Each number is 128 + 24 x the weight over its row's rms, rounded and kept within 0 to 255. Layers, rows and columns count from 0. Numbers have three digits each. The size before them is the row's rms in percent of the matrix's.

# gate: layer 12 MLP gate, 192x64, rms 0.219, rows 121-151, columns 0-63
# up: layer 12 MLP up, 192x64, rms 0.232, rows 121-151, columns 0-63
# down: layer 12 MLP down (transposed), 192x64, rms 0.229, rows 121-151, columns 0-63
gate121 099:152113113133139143129124140137139117147156099132129094126133137098112133115131178142085149109103172114159148125149081110097110132199127174137112163137107103144117162112130102095118129169154152
up121 112:111147115147115109144110123092094132149113120134126125136119108140111114106117102094108099138066128132105185131180164158171110122119132122130111112099108132100086110149115100122129095093132182
down121 113:123133109146117123145137129082126150165118132121122087115118138157130118075127090074151102141132129132079115162135151119123151095150146126152124115087120147153105127141111088128124144190090164
gate122 096:130127091182116079153087088149066124129096129066118093164131127150131163157138108129128142143148126151132144132110146099127150133108122137132146113100141114125111108128137106166100117121090109
up122 084:187130114137135102177163154118147121132089164117123126095154137173122142117122134135148132127138144114135137177098155120117168113134078136155108149121117141092132127160131097153181137157119099
down122 093:093146171144082137132125137150119155144131124141129114121119127155135114135145131131123111119088118138118065234141127130126095107122128137111100136159136101143077117109153124115117114139136154
gate123 121:080113136123109131151139120122110162169171135135114121106142130098153117106097136127121085135112139160117132100103158110114162133141080125094119153158080126124137163132111072121135154162096093
up123 116:120119142109145116110117099106132153126098134109113122183124180083116106110123101095084137130113150114116111135127151102118103079130136138165145133058183120117142081120147119117113120128126141
down123 118:111101130103087117099148130117171141120097147120141131134136124127118164084095125151161106100134137116111102099147094087157144083170114145163110107123141120122187144130124119154148098081133126
gate124 085:145112085127109125137124189156124151164133088116084136139112113161146121127142156116137102132147094151148117130123130139092122115130148153161130152106102142109077146096078101128139125154078105
up124 097:162105146145143163132141174151133122160100149167093101122126134082140171125108117150124112095126137118138106141118186164102105169100103114135153100110129137123129141137106111113152185128111150
down124 096:109118144105137086112152092123169112110108102074150141098120115112131195118093079097141161141126142147111143159116108126131112104138125139135137128128164141109151123141180160121159149145099130
gate125 100:138107113175142126131132142187162158118125113118104146137163103146150125132122117143107134090083125124098117126110102082106165105088139116140102134148075142121140093138150118132189140138099116
up125 091:147136094164164129106084124083134129148171089106169107129109140111104166156096148089133102102149164127121148142099134125172115150141104107132126162119148130131123110130093135089088137138134118
down125 090:112095170076095086131136133129128097102131137164107128124090130135150127120179107116116117137121119096156119128136172133142110146129119152132136122156146085137154141113115110150135158101201093
gate126 075:132108117111140144180123146128154129169118107126102127140162140134112102074110136123131095130105153127086163082130152137114161127111109119146144107127111143139159136130143074094171129081148088
up126 094:132159163109177118101089127133128109104097168135183140122131123135125142154127106152151114158133138149131124144167085136133133120066173112142181117129139124111152088118124146127117139083120126
down126 094:102110159154142132127130130119148093100095139169152142143142132158129118175173162149141157123147113128121110159139107170139123171074162131094082107143096131112134129130121164126102103118162112
gate127 121:120099103152128136148136106089148105118127139169129127106133122146127126125109149119105123125142130123158148141044145098160099130143081124135102129129112108112108126153095061141119085153169110
up127 100:103152158158143139131124117164131100132104112116134121117142088150149112165131139095153111109142169072077137137144163156139157075128130099148120127113139092128112142130142148126172159086109111
down127 099:115118109137150146066111113142088164132135116121122095161120152127137108093136083125129123091121100139098119164170147151114138126161068118104129167106099156138162146111100135130131136167116135
gate128 095:103132122139139123125111124153119186147174121113079169132111144097110125128099114107106156115131124131173139142114137089088115113137152130112158124116098118068155148104143106109070122142156137
up128 096:115095099121107181143154080180118137130153120121162113114113159079117119074096134093148121141129140153108117125115173112123144127161141159132109140096129124150113116122083136133117135128168097
down128 096:120142122113151143143134126175098160133143157126119163155083090110142172158163148113101148113147118140130141136105070123098122112116131158116155123134095106090100112081098127133137116096138089
gate129 085:118109089104119137175145098190127137126161128107124190143143134139173118151123088125136133135085143116129127117121144136143097086139093157140077168139115140106111112119124140170134141141124148
up129 120:160131063132150134110132128161118125150109139125112163058113171156152084116096115116129130155117135133141121108104135117101142156138167144106151136129148165160117173113162114133141127142109159
down129 114:148104093128156152132134149130088124134148112096122171090088140119130166109141143107163129120134119109138139150088132116088126135123122127117125094105112177123141152082135113158166143057149122
gate130 099:120136051119118134154145110107064151204179130135119133137121126118110133130144138152106111120082117134163103125127142127145123116120139177126119132123101136147134146089104141136136114164143118
up130 109:138138134103151155084118083159119164115108093173111158137113102142138159123150115126115115130117128079110153133149141172137113162101127162083121142133158113142166095098163119127089113143145127
down130 111:127129124125148167107130119109114108120124088135116114121103064143098113141113118115142164100121113108149124098140125149123111199079155120096115122128139113121149150126120104093117112186180114
gate131 090:140136152143120147139166127139119122137117074151122098181115168163121099100135103136145159153162124180160124115115142131177098157121104148112087100141132144112102167154110104131121102143117123
up131 101:132174140134132143136117143146108139114103105091159165153155120101117132135092154102174122157141136090183145124129130153109131133149137141128139152166126123119170115138144160073122129070105155
down131 105:141088131135114174096119133130156113092162116081156123072120133096142125148114145106091122158097139131158128145110144119116128129104103172107157131119101066128167128125120152117123092097128123
gate132 086:124123115132177145121150155094167140121164125132125109085118160115107127158144157152087111118145168145090150135105110121111153103183129139128117126112115070130079141149173122141104127135119149
up132 089:133114128135140155120167106141125157133150138087127153186131126139123158110149146149124140108122082122170148095078148096151119115157096125113117106141160118155163174075115126134147113165138121
down132 090:116138107134153128138144147120136109123175122119123157117113137122137141127152128142102100150122155143124110022110127109148150128107168169110159130146114095115178133136126173148097138140105117
gate133 093:120128130104151088122106163147101105130131141135112162118121107142147115112083111113142163147124102179158152091114132100110107139122205093088083137148121119123134118163135146170136138122133120
up133 100:125187143144156128111077117123111112110116153103147096101101131145110115109066107138106133158182128137167159133134130115109092155131128067117109145130124165150108129132115143116102118114100126
down133 096:072132142108153111101084110130144136110141122122125122111134106130118112134096094144111132135118101152140105055175114081128136125099113100138129097149182122166139117117158123147132124087101110
gate134 097:141106109138090118143110170137109161095106150087089119156142125146114113130167114113111100169133146134091160111185133154079091103106130119146091110137135120128151153141160132135128168142126116
up134 102:183131102084112146156120139126112195175093133142128130140156133129140141104179133127129099101126117151121090103104090119162120118151108152085090131136125133150168117113156143130125128136133152
down134 097:125090129143095102210115105144120117108124175108088135144101124118128091108134106150117144153152157118126161146165126154154108105121145084126133086126139152109130127147117099143172141103132125
gate135 101:074123084151106139144169174136132141144156149122112134198111135125101139120087166106109133131157116132177134118095143119104106144192121139107123120111142136151117127127143141152109112154136127
up135 117:102132147168108127135153139119139117139157073137160081095176135140151110123143169146097073122118146098127121111141111166149149080126111136182116142115109128119130091137107110139146150141142138
down135 111:110162106167114113099101125132126095160117133137118132143147118135125093117116118127154130149120165123125129002120111165117135131153116120113117120131123147118126156112128142106132130122090163
gate136 104:093123140107147120136124139123127097120114121104117141174076188110137141122095086099146097066103104140160125101146153126125135092163129108104134134134136118145111137075120125109122160148162128
up136 091:118134150171122158121179123137127159137158140164085140135124093137111106133088130126108093095154154117113167132151171137138165141123106126112147071129143127096104078118108114124142106112101148
down136 090:158122111155099137107138129131119110164109108172128111168133123149097090151152143128177103125152164128159113126100086173147083150152140148138138119176134152091167131106109123141151132115142141
gate137 092:092143147137118139138106054093122123174110122132119126129150141164188104119135130118149086097135111147147089108121127122139098093154120143113121117070101095131151160119111152128139129137146142
up137 098:149139152124138128108146132118120087126147209111180109148103102100096143148118137137125124143111126145147153097140154120096113145145145122107109106158137164090145134125139142137098070160091136
down137 104:077130123118117123124141097121117138138158148123138093141151155159101129137126159153142112077118094139134109075116128090129123125189136137116120167084103139133104160125121200143143127136137127
gate138 096:103109106136086146179113131097154112120147144127146141162161117147133121153115151131150119132159113111175115113136132096093106162156131112127147093098138135091212123156141132106100114126133131
up138 081:133147122168149095109114093133169078155095134147153104126116133120151149137108115157165122107108151148146100126191132159154106092125144105116169133123100156112112119106131132146133135084094100
down138 089:158154150149114151134105127166092090133138158108118159121122111138129105099094112119166122128160120108135167066102125146116085158169099107127159139126118116127098159112129134171121107098107103
gate139 099:092127117171128116133142128151157157118148130206101119115155111127151141113091127175139114121142147111127126122110206136098124085139155136147136124132105103141129090141154129119130139135176131
up139 091:167148149121115101145151149150103131153111135113142102125139102132102110085129099153078119137155095183141164123068132094144140135138111153137109164154132129111115150096093166165133128127113120
down139 091:101109082136141134123154145123151112126150079127088144141091158131098158098108123116143111118120119095096141121152151129102119104123180146101147126128121084095121129129147149151146128203163134
gate140 104:097119155138148169111146178153088105137147121151144120142137087140132088136127106139101079107102144098114149119111159109131087152136102138179117158123094148160089136109156115123140112153129107
up140 091:158149124088112162144129138126114138105090112124131103146117120095104128157129174101103094090097155108136111177149100112141154124110083128147139103111128091162154097130155072140124130111127145
down140 100:121109085119114109153125123120175105121129124114106097100126149122145122158141145131152153135141139154122144233147125100133145104157113125144121156115126093119162137122127139125136153060134130
gate141 090:146133125110153124169120104160120121111121123113106162178142151105127118078142168124131153120086146184135134118131129133139143132128128138075156089160114111138192144105103144163132105143133152
up141 093:114133159130163101131114121109150103122155119121123110138137102116107096137183132140072124166120151123156108223085137165128125121133080150141126142148114124158135141122142109119119138136107124
down141 106:120138141123107131124114130120098129133118128152132114104109107162124134154127123139152093128154124107143107022103121119121113147132122154143140146134123112134039123126119103118119159079114144
gate142 086:135123150151132151146169169145122166172153113134121117102160155137155115147141128121092132174108099153151092106104137142118102103128107139098142177167131081144146160123154117139135125174133107
up142 132:141124123146129126185107141096137133085086130136126109145097132101160101222127153119154147149116176119144153119136114135104111150111122149135097128130145142125113121145120119116149173102152152
down142 125:147138113130128129149091116146144131113127124135124160128089120128111112150146153098129144141175125144148144056112127155123111145140118111154109093147166149117149110136100145121118156189137203
gate143 102:145146143114088156117169128136125108117133075150120149145137114142127125154161152088136106121110130127115091077151083130110096125127160127116145114099112096143210145140156109150140137113124115
up143 099:123113124126109110110109117137150120125102051178108141116127132125052136109155134091127157084117148112107120117122151163156133106127123128132137129112122080122144119123129099132175175151138130
down143 101:102097112134156126161129131137110144127125123119121162119128161087173113122107145127101142166136104147130110182134150123157107090071111112145151086121136129155111079073128116101117135118123163
gate144 106:104106128103104134125124118119121116146100091178137156137130108111127169109157109147120115118088181122107124122126123147099128121199186121141137123114094152118135119117160142166151106136179130
up144 089:152134114141143132164132104116085155123133110150129128159156128144105098131098149159104168133093108151124150134077112084120110132135090160137121131132108118194112134115103119087110111127098177
down144 085:113133094141129137151154112170118124113102146112112107119111124159110125087132136152136136072135127122155103124159124118082130139089141135115138104082115147080143168160151114140181162176115131
gate145 101:127174160140138115123141117170145159110102157134130097098163131127122147154112133142164114118165139144094150122166142129117168123105131136159113119093111116114152097170209103126135140119106119
up145 084:092128153139149119139123107180129120160098102155127101117126143168140085110143132119129118117137141134109115132144151158147160108143097069201104167145123139119109133147149121129176167128112122
down145 089:152099100135124138119154152102123133103141130118116108144143111119129118149111165135135111108138148125134140232095147131119131146134177159085178135131104136139123116123117140139135111068147151
gate146 115:087126100119120128143130175127139157136094129131184152135136123136177158113130136123156104123097149110105100091112159155129096092146123154095123121071136109091148126139130143161148102133124086
up146 095:092074143105114133135136133094160160115132161106128119120133095089138094152110119141180137172173160080105129133132128111128125101167158134135123100156156134115134129141113118115116092114126176
down146 098:127127112073157116112128150146134122126115150106145094097111115080117100129134128181150123131109145083083137096081119111109117097175108148154112120152116136104147086130144092158138137114100118
gate147 108:102098150110109146150106099168122191134128127117118177105102169102144105117099107128154150120113155107114151139145149118100113112156138158106115114119164100121155135080116135105152109172138098
up147 105:122206134151122111099148146116142145163110126111084116154093111127139121113137144121115149117167128089107143129087157131118128197158120127137135155116144141124138122154155100120128134097110180
down147 111:156125152109115126144109138140115133114093150126094131117106157122101169095134108129165112165132106101147109152115113156116124109119149133098123116194131111089151150073091133157138172167111117
gate148 092:142131123148134138124150132133092098121150112133128174164177142117104152104095098117127163135151107171166122087156120111133118182119136084110122120155114148078163158130135137160107102126105129
up148 098:139147128120127106094112141095141141125092128104154137097141119141107127149108131147156098124129107100106135117141078132167036089153097153118147134115118095138136147101109108121153087142157137
down148 095:116125139089126115138156126102101116138153139161132158175151139144187130138149132111148099137111117161134173204115136091136071116153103164111128116124136132137110125123146146126134127175141130
gate149 088:108141175119119126105149120201143154122138135118111126095138101123107127132116201144149141145073123122149125139111096118122119117115106090170133125102124160131113101136108086117119085123121155
up149 076:113134109097117118138145096084119126140142115134141133135143118140174120164125128100157125171111160124128130074104132149138096149188122150153098137122089129076117155103131126124105154188116123
down149 086:088131129130110137113134111161092142108104110132139139103147129106138080150099122125111124131107113129143117062155110140134119118138085109171128125120124195157070110108104097094140101138133107
gate150 086:126131118130105145115117100136135159155163076106143112125159135116136100143152118084123118155095114100135150179123136120131124135091132166172195153123137122141116127097120147105188109117144149
up150 079:149134133145146187121088130093139121117159116133098104101129121097097151142124130137115107175154149104121162131120130110107141148150104113083131156148115117166148142097164057104131127096125145
down150 081:124123147142099075110159124126118113138098155164162133164103140143111137140122135136142155066131132138136104191148135142178114137136133114144126090117127128127110160154117135138072140152123077
gate151 099:111114072123134148144138123131117097093100119099115135206121127120143107098154113100153132131078154159138159129162109113149153119090107129146131153133113141163118145175095118108143151132144111
up151 091:147091143132105113118098145094106141100104144089134134128116106185097169127102122101122105112111117144117156137096149117135097134170139143160161163116134132086126150092169162089109134141146114
down151 091:119152147125135132165091090129117141129129113148124160089120144152108135127138126150102152161121138123117125093157154115112157142209105107150139095115171125096172134117156107132111119145074113